config.toml
n_layer = 16
norm_eps = 1e-06
init = "uniform"
init_std_o = 0.00631
optimizer = "soap_variant"
lr_head = 0.00694
Each number is 200 + 20 x the weight over its row's rms, rounded and kept within 0 to 999. Layers, rows and columns count from 0. The size before them is the row's rms in percent of the matrix's.

# layer 7 MLP down, 384x1536, rms 0.104, rows 327-353, columns 1024-1279
099,188,219,232,234,194,224,220,192,202,193,185,224,213,215,172,199,190,168,181,240,191,215,227,197,176,202,207,204,183,158,214,185,194,230,177,177,202,135,200,164,187,193,165,212,197,224,195,184,231,203,192,194,194,177,209,216,172,230,199,212,207,161,194,229,199,168,189,202,214,210,196,231,209,200,220,216,208,192,215,197,227,193,221,220,157,196,218,195,170,205,159,195,192,227,228,187,190,195,206,196,168,170,183,163,192,201,230,199,179,190,181,205,224,199,177,209,208,222,224,168,247,218,183,206,197,176,191,215,236,200,191,208,196,201,213,169,210,217,190,199,218,186,209,176,231,173,210,202,151,203,188,171,201,202,190,225,243,206,234,185,222,235,235,204,192,216,190,198,194,224,226,191,210,228,204,180,213,192,214,188,222,232,187,192,198,205,192,217,182,207,188,190,191,167,216,195,219,213,183,180,224,192,215,206,215,152,166,171,184,174,181,163,220,208,234,203,206,187,204,209,165,174,196,234,190,196,224,221,202,168,228,216,181,215,193,223,203,222,211,195,158,166,217,221,231,189,215,203,187,197,173,202,166,180,193,194
102,196,253,190,192,202,203,228,208,193,208,195,148,242,178,181,198,237,191,159,219,206,199,191,178,225,200,199,200,216,210,202,201,173,192,179,223,177,184,179,233,194,184,197,192,201,212,198,184,205,213,218,213,183,183,191,191,184,228,173,228,214,233,202,243,221,196,178,182,216,196,179,194,186,204,198,208,188,153,223,215,235,198,159,228,200,201,220,206,211,223,186,226,187,185,243,218,205,183,213,204,214,231,202,201,245,186,220,208,213,182,221,205,225,151,198,223,201,215,220,223,198,194,200,194,226,211,219,191,244,183,189,229,213,227,203,188,218,173,223,215,218,197,197,213,219,208,219,201,181,189,213,208,181,208,240,206,218,223,220,182,217,202,184,201,181,161,189,164,199,179,207,209,245,162,224,183,202,202,186,213,206,204,222,212,197,215,178,233,185,194,193,203,198,214,251,170,189,207,205,170,200,185,211,177,199,210,174,171,186,197,193,179,209,196,188,167,190,239,227,209,195,163,206,193,220,209,239,241,225,191,214,169,237,196,197,185,224,183,174,182,207,222,215,199,182,172,188,187,182,174,184,193,224,197,231,186
101,198,193,175,222,192,225,224,215,194,173,180,205,193,192,190,198,188,193,210,205,205,213,202,185,211,223,213,184,202,171,186,222,215,171,210,172,204,196,184,176,205,233,212,234,222,180,201,223,207,195,205,190,185,192,200,214,220,206,182,183,221,200,148,193,212,176,220,236,220,213,187,217,209,225,162,204,163,207,193,212,175,203,177,223,238,185,201,181,223,166,172,218,189,158,182,202,212,213,214,200,205,177,201,233,205,205,197,199,167,204,196,167,197,181,216,191,215,195,199,215,170,191,177,229,200,195,186,191,202,203,208,194,204,214,193,199,203,187,179,224,199,180,210,183,202,215,186,176,199,212,216,195,195,203,184,186,180,234,208,214,243,186,191,237,217,197,198,185,174,181,183,188,204,212,206,202,192,186,164,185,193,199,189,195,194,189,232,202,197,233,205,170,201,189,160,200,200,187,201,190,193,173,208,210,203,195,239,217,264,228,220,237,217,197,202,205,181,182,198,221,206,188,225,228,192,172,214,194,191,192,206,213,206,184,209,195,207,219,181,215,189,186,196,238,221,242,201,209,185,215,168,171,202,155,221,226
099,241,178,179,205,183,201,202,182,192,223,200,198,214,198,228,229,210,197,201,186,212,195,206,186,202,176,207,218,209,166,179,215,207,188,225,197,218,198,196,205,218,166,188,175,203,199,221,191,187,208,200,213,187,196,223,215,225,217,181,219,201,169,160,213,235,185,211,186,185,203,202,208,191,224,188,212,218,195,205,190,188,203,213,191,198,188,201,181,238,223,229,207,223,254,197,218,170,216,191,223,191,181,245,193,226,204,170,199,194,204,182,202,180,209,225,199,189,158,204,256,201,177,186,176,221,211,216,200,228,222,187,188,165,199,206,222,208,235,205,189,197,209,156,193,172,220,214,195,195,184,229,185,206,214,191,209,187,197,206,191,191,171,225,215,165,178,186,168,200,233,209,168,211,165,209,195,189,225,206,185,196,199,183,196,204,181,193,176,186,231,213,193,195,213,230,188,150,183,182,227,211,219,206,228,221,186,216,231,184,204,178,204,181,163,199,242,210,200,204,214,196,181,210,191,157,230,226,233,219,247,246,217,213,194,188,215,205,166,159,196,210,244,166,214,204,198,200,206,211,224,234,200,197,189,238,210
097,194,189,212,201,205,180,165,218,190,193,192,201,221,179,207,210,211,228,184,192,213,187,198,212,190,185,204,202,213,182,195,199,183,192,206,246,159,268,210,218,214,213,219,189,229,178,172,194,207,185,181,158,173,213,210,159,220,215,189,172,211,218,171,193,180,190,196,183,238,226,207,183,195,194,196,218,205,205,224,206,268,203,211,178,196,211,223,205,196,215,216,174,198,204,194,169,185,194,216,192,189,195,237,190,219,200,163,195,225,196,206,190,184,214,177,204,192,194,179,183,233,199,204,207,186,227,188,195,190,218,212,165,191,204,159,226,218,198,188,204,208,183,187,202,187,215,178,179,192,203,206,189,202,147,181,192,212,215,204,207,214,191,206,201,223,201,231,194,201,181,224,259,185,179,195,189,180,203,219,228,180,176,188,184,213,194,194,162,188,190,189,202,225,196,189,187,212,203,217,203,210,165,190,189,200,233,238,191,185,227,204,185,158,168,213,229,193,178,186,218,193,234,183,196,203,214,200,199,188,189,211,219,193,190,172,212,212,180,186,187,168,179,204,191,247,216,204,175,181,209,187,211,200,201,212,233
100,212,194,198,211,196,208,209,178,197,219,234,195,224,196,233,191,167,193,206,211,199,232,199,234,238,179,214,197,212,199,192,181,240,219,229,200,203,182,207,206,210,190,196,205,211,219,197,216,191,191,218,190,160,232,227,189,224,215,196,200,228,206,205,231,197,188,184,169,190,218,149,215,209,224,184,226,181,186,227,229,183,209,200,216,165,210,202,182,193,161,204,174,190,192,206,215,200,201,217,187,224,175,181,205,206,198,183,170,214,181,207,208,189,171,198,237,171,207,209,174,193,220,216,208,225,203,181,215,246,196,218,214,198,200,206,214,174,194,201,204,242,196,224,197,236,203,213,186,189,215,177,202,181,216,231,203,206,175,216,208,215,207,188,189,209,197,214,268,184,217,188,185,211,178,200,187,184,213,203,215,211,186,209,175,214,181,208,166,184,192,194,184,175,199,228,203,180,214,192,184,187,170,188,215,200,210,223,217,203,184,201,199,197,219,212,182,205,175,182,205,180,223,213,201,206,194,226,198,194,180,210,206,190,248,200,209,178,193,184,213,171,175,185,181,188,229,213,217,200,191,194,167,200,231,199,209
101,227,194,242,230,188,211,211,186,188,169,208,204,193,188,221,181,216,195,204,150,193,162,205,151,194,213,190,224,186,219,207,205,223,164,195,201,222,196,197,169,195,259,177,229,186,176,149,212,218,171,197,231,169,153,220,166,197,200,204,193,174,231,208,204,207,212,224,233,194,190,215,201,191,218,187,203,223,170,237,173,182,199,210,214,147,205,211,217,189,189,218,200,252,207,217,214,201,247,184,155,201,202,208,184,188,182,203,201,180,193,204,218,168,221,179,184,191,218,203,177,176,210,215,192,190,201,190,215,206,196,210,197,179,203,218,136,182,219,177,171,200,194,212,225,215,235,198,212,158,211,182,224,185,203,217,221,226,196,207,187,186,172,205,192,175,178,229,231,226,210,188,245,163,194,214,200,211,171,191,216,191,204,238,202,242,197,203,201,209,183,198,215,206,209,194,215,179,231,192,169,168,205,222,197,208,217,209,232,171,190,223,153,191,195,164,197,207,198,224,213,200,208,206,186,212,215,166,201,205,200,180,218,223,213,207,193,173,179,204,194,242,186,212,189,200,190,208,203,207,221,196,191,166,221,177,159
099,218,194,208,200,200,197,231,210,189,223,197,201,221,194,161,225,169,179,193,220,181,189,189,212,190,219,187,195,175,167,181,223,174,231,183,171,207,210,204,243,215,220,230,188,214,210,211,172,253,170,194,208,181,172,204,169,209,193,261,191,214,175,189,181,205,194,187,183,199,186,181,197,216,189,221,185,213,224,221,200,174,196,235,212,205,207,221,216,192,218,200,240,182,198,165,201,187,199,189,219,233,208,168,202,175,179,179,195,212,199,188,202,201,202,148,186,168,179,218,210,206,190,208,221,201,213,155,187,181,223,229,174,204,228,199,222,221,224,161,213,198,211,180,167,189,220,184,173,228,222,216,179,195,219,157,225,190,187,195,210,168,168,205,217,186,231,197,177,182,181,186,191,233,196,199,220,195,189,180,204,163,222,192,191,204,201,214,175,224,193,240,180,203,201,227,229,186,186,187,187,224,225,162,180,206,215,185,221,184,183,195,232,200,217,213,201,203,197,172,190,202,191,214,216,216,187,200,210,208,193,213,191,176,209,207,197,201,228,188,197,204,189,185,164,200,166,200,195,183,213,206,198,234,218,205,195
100,199,198,191,180,227,185,216,192,184,205,217,196,227,196,199,239,178,221,244,185,221,210,179,252,211,243,184,196,228,146,193,204,216,185,196,222,174,198,203,187,194,195,200,189,212,223,190,183,171,209,204,210,196,208,197,224,163,179,201,216,196,183,182,183,234,188,200,182,238,207,224,196,214,241,178,198,175,163,199,197,206,201,181,198,194,214,193,183,199,209,150,203,185,222,218,180,225,241,193,190,201,194,189,179,195,229,195,203,231,211,182,181,202,200,181,177,197,195,183,186,203,198,193,213,191,173,190,179,174,193,185,217,208,187,211,218,183,205,169,198,245,205,195,206,248,180,214,189,225,202,179,204,236,192,199,211,216,248,175,190,190,223,193,192,227,207,215,230,171,170,177,177,236,183,230,201,209,201,193,195,237,207,186,211,216,222,199,247,234,200,202,190,180,172,176,210,190,194,215,204,220,196,188,267,205,172,213,177,218,254,191,184,214,228,198,179,214,187,218,259,182,198,211,191,190,211,202,211,181,173,206,235,185,151,202,185,211,175,193,166,222,191,209,232,206,196,198,204,215,204,198,203,200,201,211,191
102,184,192,230,177,213,195,220,200,189,199,232,215,213,223,200,193,166,184,211,209,186,210,226,179,209,200,200,196,197,218,195,239,197,187,211,184,167,218,187,207,238,199,221,186,196,179,222,192,198,205,167,170,196,198,193,209,204,208,200,208,177,211,216,191,195,193,233,219,217,185,205,208,205,225,169,206,176,191,179,212,158,204,217,202,212,158,204,195,217,210,213,224,222,230,179,231,208,208,198,222,188,207,183,171,205,242,173,176,238,208,194,211,216,180,214,224,198,185,182,202,227,200,193,206,166,195,195,177,185,200,201,171,204,183,213,193,211,199,154,190,185,173,209,192,193,180,173,199,254,221,184,194,193,198,169,188,204,194,182,212,221,193,231,195,193,192,206,203,187,193,170,176,169,213,201,208,199,241,161,201,191,192,204,201,232,183,182,184,196,218,217,197,213,219,198,209,173,194,195,231,225,213,171,196,194,215,194,213,178,205,203,199,230,189,178,221,226,207,183,172,213,172,190,178,220,199,203,175,197,185,210,196,203,225,194,159,163,198,178,223,189,157,190,215,211,177,207,159,191,204,225,200,218,230,183,199
098,233,229,209,193,233,201,178,204,169,177,243,202,204,149,225,215,190,179,206,175,199,196,216,214,197,180,177,175,187,167,187,203,201,168,200,197,217,222,221,227,185,208,200,208,208,195,210,231,181,205,190,161,221,184,236,204,202,172,188,212,211,198,228,171,188,192,218,199,205,239,185,239,191,207,206,168,202,203,183,200,234,172,188,190,226,237,213,205,214,233,236,170,205,188,178,222,205,198,146,230,198,205,202,202,244,194,228,176,209,183,204,214,213,204,188,160,213,216,185,182,177,184,198,214,212,210,216,210,226,251,199,181,214,216,191,188,247,187,206,176,202,225,217,195,207,181,214,232,205,185,218,184,184,206,240,203,207,212,224,191,213,187,204,178,210,166,199,212,188,188,234,189,221,158,200,175,182,227,199,235,161,200,209,160,188,216,191,197,209,241,220,215,227,180,211,176,179,188,163,253,194,205,207,190,181,219,188,214,231,169,217,197,211,172,209,210,220,212,223,179,200,251,200,198,213,179,182,207,187,207,192,222,210,217,211,189,187,205,190,199,182,171,171,207,193,174,183,232,209,208,194,215,195,194,199,198
096,218,196,239,188,198,201,181,201,181,208,187,200,201,164,214,201,219,221,202,248,212,187,229,197,204,204,193,212,207,181,234,181,219,177,240,203,225,267,211,204,215,152,196,244,198,157,185,219,208,181,249,150,196,212,194,210,187,196,228,205,190,202,227,198,194,185,201,217,212,208,214,218,194,186,202,185,164,199,212,179,170,234,194,160,190,206,215,179,204,186,181,243,197,204,212,208,178,185,204,179,209,192,228,191,222,196,213,200,210,183,198,243,215,203,195,198,184,194,183,189,204,191,213,239,199,218,228,170,198,200,236,209,183,200,176,183,225,229,204,212,198,196,192,208,184,219,180,216,221,201,195,190,211,238,249,179,175,251,192,233,195,224,209,202,185,177,185,202,199,166,192,215,224,192,211,184,232,207,225,185,218,198,214,201,197,222,210,188,207,207,221,206,177,210,170,210,184,222,228,222,199,200,205,187,182,172,223,172,204,203,220,194,211,201,208,224,207,236,222,193,206,210,207,208,217,203,240,221,173,199,224,181,216,205,191,215,193,176,218,182,178,186,216,206,199,218,202,195,198,164,211,156,198,195,205,207
103,169,174,206,172,195,211,195,166,213,181,187,201,184,181,199,200,220,233,210,173,179,200,241,190,187,227,202,212,232,181,188,208,200,172,207,177,199,203,215,218,214,197,204,223,190,223,182,188,200,182,206,189,202,227,205,174,185,223,169,206,192,200,195,223,193,197,226,220,204,190,204,197,213,202,222,224,162,203,219,224,215,193,222,222,198,210,214,194,207,192,208,195,200,162,167,184,185,205,177,191,186,204,182,192,166,202,223,188,199,197,219,182,208,207,206,209,162,198,233,230,207,240,183,188,189,198,230,189,194,218,204,212,180,226,199,185,184,182,244,246,216,208,215,197,208,197,173,177,198,203,222,171,202,187,209,205,204,212,214,207,210,206,188,200,189,144,196,176,208,161,187,169,208,199,180,207,233,217,240,216,185,178,188,222,223,142,174,230,199,190,212,201,239,178,190,182,204,192,192,173,193,208,196,172,209,172,159,183,183,168,232,225,215,217,184,226,196,196,201,248,199,206,203,199,231,177,212,194,180,243,208,195,182,193,173,190,236,177,227,195,192,200,185,190,177,215,206,195,238,230,215,205,227,185,181,208
096,201,222,213,208,226,179,189,202,198,175,201,202,177,209,216,213,208,218,174,169,211,224,180,196,206,167,213,204,201,211,183,190,208,181,209,220,206,218,212,178,236,229,158,208,230,215,177,195,204,181,210,191,197,243,216,213,199,193,218,175,229,196,178,189,188,148,209,239,189,200,206,208,182,202,182,145,196,218,196,195,196,215,202,190,173,250,188,218,194,186,202,184,197,240,170,181,202,179,215,200,189,188,222,197,204,178,232,210,203,193,204,186,193,177,213,186,204,197,223,203,193,198,174,182,202,239,199,187,183,198,189,196,186,165,230,204,200,215,192,199,204,199,169,183,198,232,201,172,195,205,222,182,180,200,187,184,167,202,187,190,156,152,246,229,187,202,193,201,186,177,181,192,191,221,213,213,214,189,226,178,180,199,233,210,187,188,196,214,242,201,218,171,182,194,203,185,195,204,179,233,202,178,210,230,197,183,174,215,232,194,178,195,234,238,194,194,194,196,218,221,191,217,205,172,217,149,178,174,201,213,182,197,217,163,203,183,215,212,233,202,201,206,191,198,198,206,218,245,244,190,179,184,195,206,191,175
101,222,183,193,212,193,172,192,245,197,200,201,210,218,209,177,206,205,224,180,187,204,213,189,202,212,182,199,230,227,196,201,198,214,212,189,196,191,186,233,181,201,194,187,189,180,197,228,187,194,196,200,209,161,191,206,198,195,237,198,217,201,175,190,153,197,214,210,207,184,217,224,200,209,171,214,198,234,191,231,187,157,196,200,213,184,197,221,207,200,188,190,218,200,248,192,215,209,216,200,211,193,192,212,202,207,149,179,189,192,189,193,191,221,234,218,218,181,202,210,223,205,190,190,226,228,183,190,201,198,202,205,223,208,184,217,174,158,202,203,200,214,218,178,208,190,206,175,231,205,179,197,215,159,203,243,188,199,180,214,204,181,201,204,188,227,163,196,211,207,199,201,198,199,228,202,213,229,181,163,206,209,182,213,195,187,218,204,197,184,195,194,175,211,203,230,171,197,189,209,205,188,205,225,220,249,197,211,229,198,220,181,182,202,183,234,163,214,228,204,221,191,227,242,197,200,170,193,180,220,217,177,201,157,204,192,189,180,201,177,204,200,184,194,192,220,203,204,187,211,208,200,194,211,191,221,212
100,239,206,208,211,223,205,170,195,203,195,167,207,164,173,189,222,196,204,182,229,221,189,191,186,222,247,217,178,211,189,187,250,202,159,207,209,208,224,206,215,165,191,199,189,168,205,214,205,184,189,190,183,186,219,175,164,154,189,170,210,188,227,185,222,194,201,229,191,188,201,245,215,206,206,200,199,197,200,210,193,222,229,195,176,190,216,188,184,211,198,189,217,207,210,209,211,209,219,209,200,193,189,182,230,203,187,160,230,180,192,203,194,176,200,218,207,209,154,190,191,221,248,191,165,189,205,207,198,198,198,180,191,176,220,183,188,181,164,162,216,179,192,222,214,203,191,212,219,216,219,172,210,224,183,162,220,220,247,189,182,173,193,225,205,174,197,222,191,221,187,197,209,205,181,188,173,225,157,207,222,182,215,205,182,181,234,202,224,168,195,231,203,214,149,215,200,165,176,176,204,171,207,183,162,173,179,180,190,218,156,189,191,214,235,227,159,211,172,204,197,201,200,169,170,212,207,193,217,189,217,223,201,197,213,199,208,219,183,197,194,216,192,198,223,214,180,218,245,218,183,180,184,200,221,194,207
097,227,193,174,204,192,187,238,190,191,229,227,156,191,177,170,167,208,202,160,179,180,181,184,177,171,207,223,200,203,204,213,232,222,204,202,221,183,252,192,212,171,206,199,217,211,175,220,200,184,197,173,185,224,189,252,197,209,144,192,212,219,190,179,165,143,203,208,199,166,196,210,202,175,231,190,188,196,228,189,209,218,171,194,200,168,180,176,211,228,217,182,181,189,194,189,175,229,200,206,197,183,212,173,240,230,190,162,197,210,177,203,170,233,196,232,205,197,190,210,172,185,182,184,206,209,199,189,192,189,185,194,196,182,199,239,210,222,202,221,167,186,205,197,210,142,175,217,196,175,235,202,216,171,202,229,190,213,165,215,212,182,179,191,188,185,205,202,222,205,237,176,185,179,203,174,204,197,206,198,231,207,216,211,174,221,185,180,205,219,225,220,205,222,218,167,207,187,220,197,236,213,191,220,239,227,181,231,236,211,190,219,197,178,233,209,199,184,171,206,157,185,184,181,211,235,223,157,224,211,222,200,220,189,208,221,186,194,188,199,193,174,191,212,169,214,216,232,185,160,191,187,185,203,213,185,166
098,174,235,183,213,176,195,230,232,188,185,217,169,226,210,176,192,184,188,180,228,236,168,206,209,186,206,198,208,227,195,194,193,191,210,215,184,194,215,179,212,202,183,204,227,223,194,184,177,212,211,146,214,218,185,224,176,197,224,233,209,187,214,169,172,228,185,181,201,191,205,222,161,221,217,199,198,223,206,188,166,216,165,206,190,212,198,203,206,195,192,202,202,223,199,191,183,215,171,208,214,190,180,186,174,170,211,205,206,236,195,225,148,207,211,211,200,212,188,215,224,196,182,223,193,211,205,196,159,189,229,176,216,205,213,196,201,188,211,203,199,207,197,181,185,184,182,200,207,205,175,221,162,202,178,196,232,184,205,152,203,203,233,186,210,224,186,184,185,212,201,201,178,187,195,221,219,219,178,213,201,215,187,224,167,189,187,222,200,173,198,215,201,221,203,168,229,211,216,223,172,238,186,215,234,193,199,206,221,209,180,210,165,181,207,174,194,212,218,182,202,220,170,195,148,202,213,225,196,185,186,190,209,202,196,228,201,232,159,198,193,195,217,191,205,218,206,209,179,202,198,203,172,201,217,187,203
097,227,188,209,204,209,207,190,222,216,194,229,214,214,203,202,223,222,181,205,200,228,195,149,205,219,189,192,202,188,203,191,213,212,217,180,200,232,211,196,226,191,157,196,152,189,166,191,158,209,218,204,178,199,206,187,187,192,175,220,218,201,224,164,226,185,205,169,180,202,180,217,173,262,195,183,202,197,156,208,192,212,212,193,182,181,205,185,226,197,192,182,223,190,207,203,183,217,211,192,194,216,233,217,231,204,187,201,229,206,225,212,184,172,228,222,166,176,210,232,175,194,183,211,214,195,207,226,193,204,204,194,217,191,211,179,214,199,200,192,194,212,197,200,197,241,228,236,148,202,212,165,181,199,198,187,216,210,218,215,182,210,187,187,190,208,225,193,198,179,239,163,176,204,223,206,203,209,229,222,136,180,217,241,202,208,210,206,208,195,161,220,195,196,234,210,219,191,195,182,212,163,229,223,208,179,217,186,191,213,221,201,209,208,198,196,197,231,239,209,211,187,210,204,213,197,193,171,189,194,169,194,182,225,189,208,169,188,190,181,214,208,219,187,179,230,170,199,183,209,208,205,188,204,206,225,200
103,223,178,192,207,216,214,174,208,171,206,227,192,207,191,226,202,177,147,169,178,224,222,234,210,205,207,216,163,169,162,211,184,192,196,198,171,217,205,223,218,181,208,187,177,184,197,195,213,203,215,234,208,169,223,190,194,213,168,218,196,196,221,196,202,200,191,191,187,208,201,204,197,170,209,235,195,221,185,189,176,170,218,202,205,217,189,193,163,187,217,212,177,205,206,213,220,199,236,209,176,176,179,173,193,179,226,229,212,196,172,209,179,200,177,184,217,200,195,198,172,178,212,233,218,225,184,208,210,189,197,212,222,188,223,194,194,215,203,197,145,234,205,197,220,230,213,202,224,160,207,188,176,195,219,215,196,182,205,169,194,174,205,223,193,229,247,202,153,203,201,170,225,193,186,140,179,202,209,187,203,203,211,187,185,227,235,195,225,189,224,213,206,177,181,190,208,174,203,197,186,202,172,220,176,236,199,203,146,201,218,210,211,209,193,210,190,159,183,211,200,197,209,199,205,190,182,225,188,213,205,189,190,216,201,201,200,188,189,253,219,222,196,208,188,209,209,195,177,214,226,204,197,193,171,151,202
108,209,171,215,197,181,267,189,207,205,213,213,189,211,215,183,219,188,169,210,227,238,160,217,201,224,197,210,226,200,195,212,182,221,215,186,190,158,190,175,196,226,187,180,185,220,188,230,200,180,193,194,188,213,226,199,194,199,206,223,223,209,218,200,185,209,213,216,227,182,193,189,202,224,199,206,165,189,204,165,180,221,195,210,180,233,210,237,237,189,216,224,218,195,208,198,238,198,192,223,225,192,213,190,186,216,204,215,196,190,164,183,230,230,202,216,183,212,193,247,190,251,223,222,216,220,197,196,208,208,219,212,221,210,205,215,173,182,219,194,208,208,198,173,237,187,219,226,205,186,185,229,185,241,169,247,228,224,183,188,204,202,208,172,211,182,180,185,168,222,196,204,208,212,227,224,199,210,228,208,233,219,215,213,201,179,188,250,161,183,208,185,220,166,222,196,228,203,202,225,206,212,194,220,199,194,211,177,194,203,196,212,198,196,239,219,176,218,218,207,201,220,210,186,201,186,162,219,187,192,209,232,179,196,159,174,204,205,180,157,212,224,153,214,207,230,217,238,219,183,228,184,188,208,197,201,223
097,206,206,200,200,230,220,221,210,166,235,201,202,207,188,249,180,225,200,189,203,215,182,166,179,210,196,210,184,203,195,186,197,203,193,215,209,196,181,190,164,173,216,184,207,201,201,190,192,231,178,244,165,188,251,187,204,175,194,194,194,198,183,224,194,208,231,199,212,202,199,231,175,220,195,216,190,192,228,186,189,215,185,226,185,172,231,214,252,234,220,192,220,207,227,196,167,192,197,204,209,195,168,200,224,207,206,184,216,194,203,201,197,180,210,178,205,193,217,186,196,217,209,227,233,194,191,168,184,223,207,198,200,178,161,194,210,228,192,164,191,182,191,193,196,218,230,190,166,210,208,217,210,210,201,181,185,201,206,188,216,200,179,210,199,223,184,194,174,230,207,187,186,209,180,210,191,195,198,232,182,207,204,218,161,175,217,195,219,201,168,207,192,198,255,179,189,207,209,163,200,166,217,176,249,226,189,201,201,198,176,200,213,190,209,230,198,180,197,201,170,202,222,180,184,189,185,192,200,232,212,221,196,219,208,181,209,208,211,190,160,198,174,222,193,202,182,200,173,231,169,215,175,196,198,200,213
099,189,210,201,162,217,218,207,212,181,203,196,180,194,195,238,208,211,203,187,191,201,141,188,221,204,205,209,200,165,215,207,222,251,227,197,174,187,202,145,224,221,210,176,202,253,177,207,196,201,202,168,216,195,196,213,199,178,203,207,205,163,190,232,219,192,199,205,165,214,213,210,165,190,189,195,176,205,186,220,207,172,187,213,207,225,156,189,189,176,182,180,219,195,220,215,237,184,193,214,173,192,194,217,169,227,199,218,225,208,215,207,200,199,223,201,211,226,194,174,212,166,189,166,208,210,212,198,196,219,200,182,194,225,194,195,222,189,180,215,196,151,214,189,176,207,191,234,186,200,238,195,162,218,213,200,208,187,188,205,178,215,240,195,193,202,207,239,220,177,167,219,193,209,188,213,214,185,178,213,204,214,196,194,215,185,223,215,188,190,231,196,184,178,218,195,243,202,211,223,206,210,222,165,208,199,201,184,213,231,220,157,215,207,190,178,164,197,194,186,228,207,208,235,168,203,202,206,179,180,219,214,171,215,177,168,177,175,227,204,233,187,230,155,239,190,223,229,187,205,171,233,224,187,204,192,176
097,192,153,190,201,199,224,198,194,170,215,206,198,208,220,202,209,184,194,204,192,224,241,149,212,210,184,167,197,201,176,188,225,194,184,206,238,178,188,218,180,200,197,212,222,191,177,190,182,214,204,226,211,238,205,205,190,190,179,178,187,220,244,209,184,178,176,241,208,187,197,226,182,199,177,182,179,203,189,172,198,205,169,216,183,215,174,171,188,218,197,235,225,183,217,199,236,219,197,215,191,189,195,228,211,208,225,220,208,215,218,206,209,212,223,201,186,195,184,210,203,169,182,192,220,223,197,205,187,200,215,228,172,171,202,193,214,180,194,174,220,170,229,219,219,202,216,210,194,231,219,218,191,215,202,207,188,183,168,184,195,235,174,216,173,225,171,230,207,204,191,180,229,221,214,201,158,223,190,212,194,173,197,214,197,260,221,201,196,189,199,222,214,181,212,194,178,197,224,239,195,192,216,156,191,205,220,236,201,214,210,222,221,223,180,158,227,207,183,205,221,155,178,201,211,220,213,215,183,201,210,211,210,167,195,194,178,210,163,198,227,196,226,198,199,193,184,200,197,195,188,196,184,212,195,227,213
127,238,231,239,204,183,214,230,176,181,193,203,174,205,205,225,204,241,202,196,188,183,183,194,162,187,187,203,202,202,214,178,179,203,190,179,207,202,207,198,223,182,234,187,204,196,195,197,225,193,153,204,182,197,171,200,175,187,167,203,240,184,211,202,213,165,221,188,180,233,219,199,233,200,212,182,211,194,168,197,192,224,193,177,223,183,208,184,232,224,206,218,192,196,187,173,202,191,213,234,179,217,184,211,188,193,164,205,207,189,198,217,202,209,219,188,201,162,191,158,227,203,216,174,199,155,159,195,191,175,193,194,204,194,203,237,181,190,208,213,196,241,221,192,174,205,207,173,203,181,224,191,199,199,208,205,184,167,183,206,222,220,217,243,182,192,206,199,224,186,177,202,203,186,218,207,196,206,220,198,171,233,206,180,223,207,178,120,200,214,209,226,208,179,220,226,195,226,210,177,207,212,164,180,205,196,197,197,221,208,230,167,197,199,177,204,192,208,189,210,178,220,182,212,167,228,199,222,191,193,198,159,176,212,192,221,166,223,211,186,196,216,169,187,209,204,189,175,207,180,187,211,186,172,218,192,186
103,241,172,197,206,197,227,186,205,226,174,221,208,216,170,213,226,177,218,182,183,216,223,190,191,210,217,183,190,207,181,202,175,228,184,225,179,187,218,184,187,229,205,192,201,210,188,173,176,192,203,209,201,197,198,232,181,218,178,196,183,192,194,195,163,171,193,212,222,230,223,208,195,184,191,199,179,200,213,212,203,177,212,218,208,221,178,175,216,184,214,207,189,209,260,207,212,225,201,194,218,222,225,203,212,164,202,188,210,207,183,171,217,212,225,225,186,220,187,214,208,199,165,194,195,189,200,191,162,213,205,221,219,223,210,212,196,184,198,161,198,191,225,181,196,191,202,210,208,231,227,238,185,219,173,181,243,176,201,177,216,234,197,193,212,199,174,181,218,208,193,245,253,175,192,175,203,200,173,209,231,154,201,210,223,219,217,160,207,225,164,197,198,214,249,184,208,228,214,180,184,213,178,204,208,194,177,202,186,162,217,198,182,202,173,192,211,225,223,197,182,199,194,218,208,189,207,218,202,193,195,179,249,209,202,239,174,223,225,196,230,198,213,212,214,193,178,192,214,219,195,215,209,214,226,183,208
101,162,188,197,227,232,202,173,193,237,182,203,194,203,191,252,223,208,201,189,193,173,249,165,234,185,186,223,196,208,190,178,171,209,226,219,195,191,242,189,214,213,166,189,223,215,182,213,199,207,173,205,193,188,168,188,167,214,190,233,178,185,208,186,194,203,188,204,202,179,251,185,189,189,212,199,195,199,217,182,207,206,230,209,197,206,196,216,167,164,160,218,195,187,190,176,182,202,225,192,213,217,209,203,169,194,187,196,210,232,223,174,157,187,201,199,196,219,195,180,190,193,218,202,163,218,216,204,222,177,208,182,212,228,162,214,211,199,183,190,210,197,183,171,207,185,187,217,216,203,202,240,167,180,194,186,226,218,187,186,177,212,203,187,191,228,216,193,167,229,182,197,191,214,209,184,227,198,206,238,220,202,217,224,177,189,171,195,194,199,162,179,179,188,203,193,192,218,185,213,192,219,174,186,194,214,169,168,246,200,204,214,223,213,177,204,220,207,207,193,194,171,172,234,206,187,205,192,211,223,197,229,183,210,189,189,206,163,221,210,199,186,195,186,200,203,186,232,209,226,212,197,231,197,196,193,189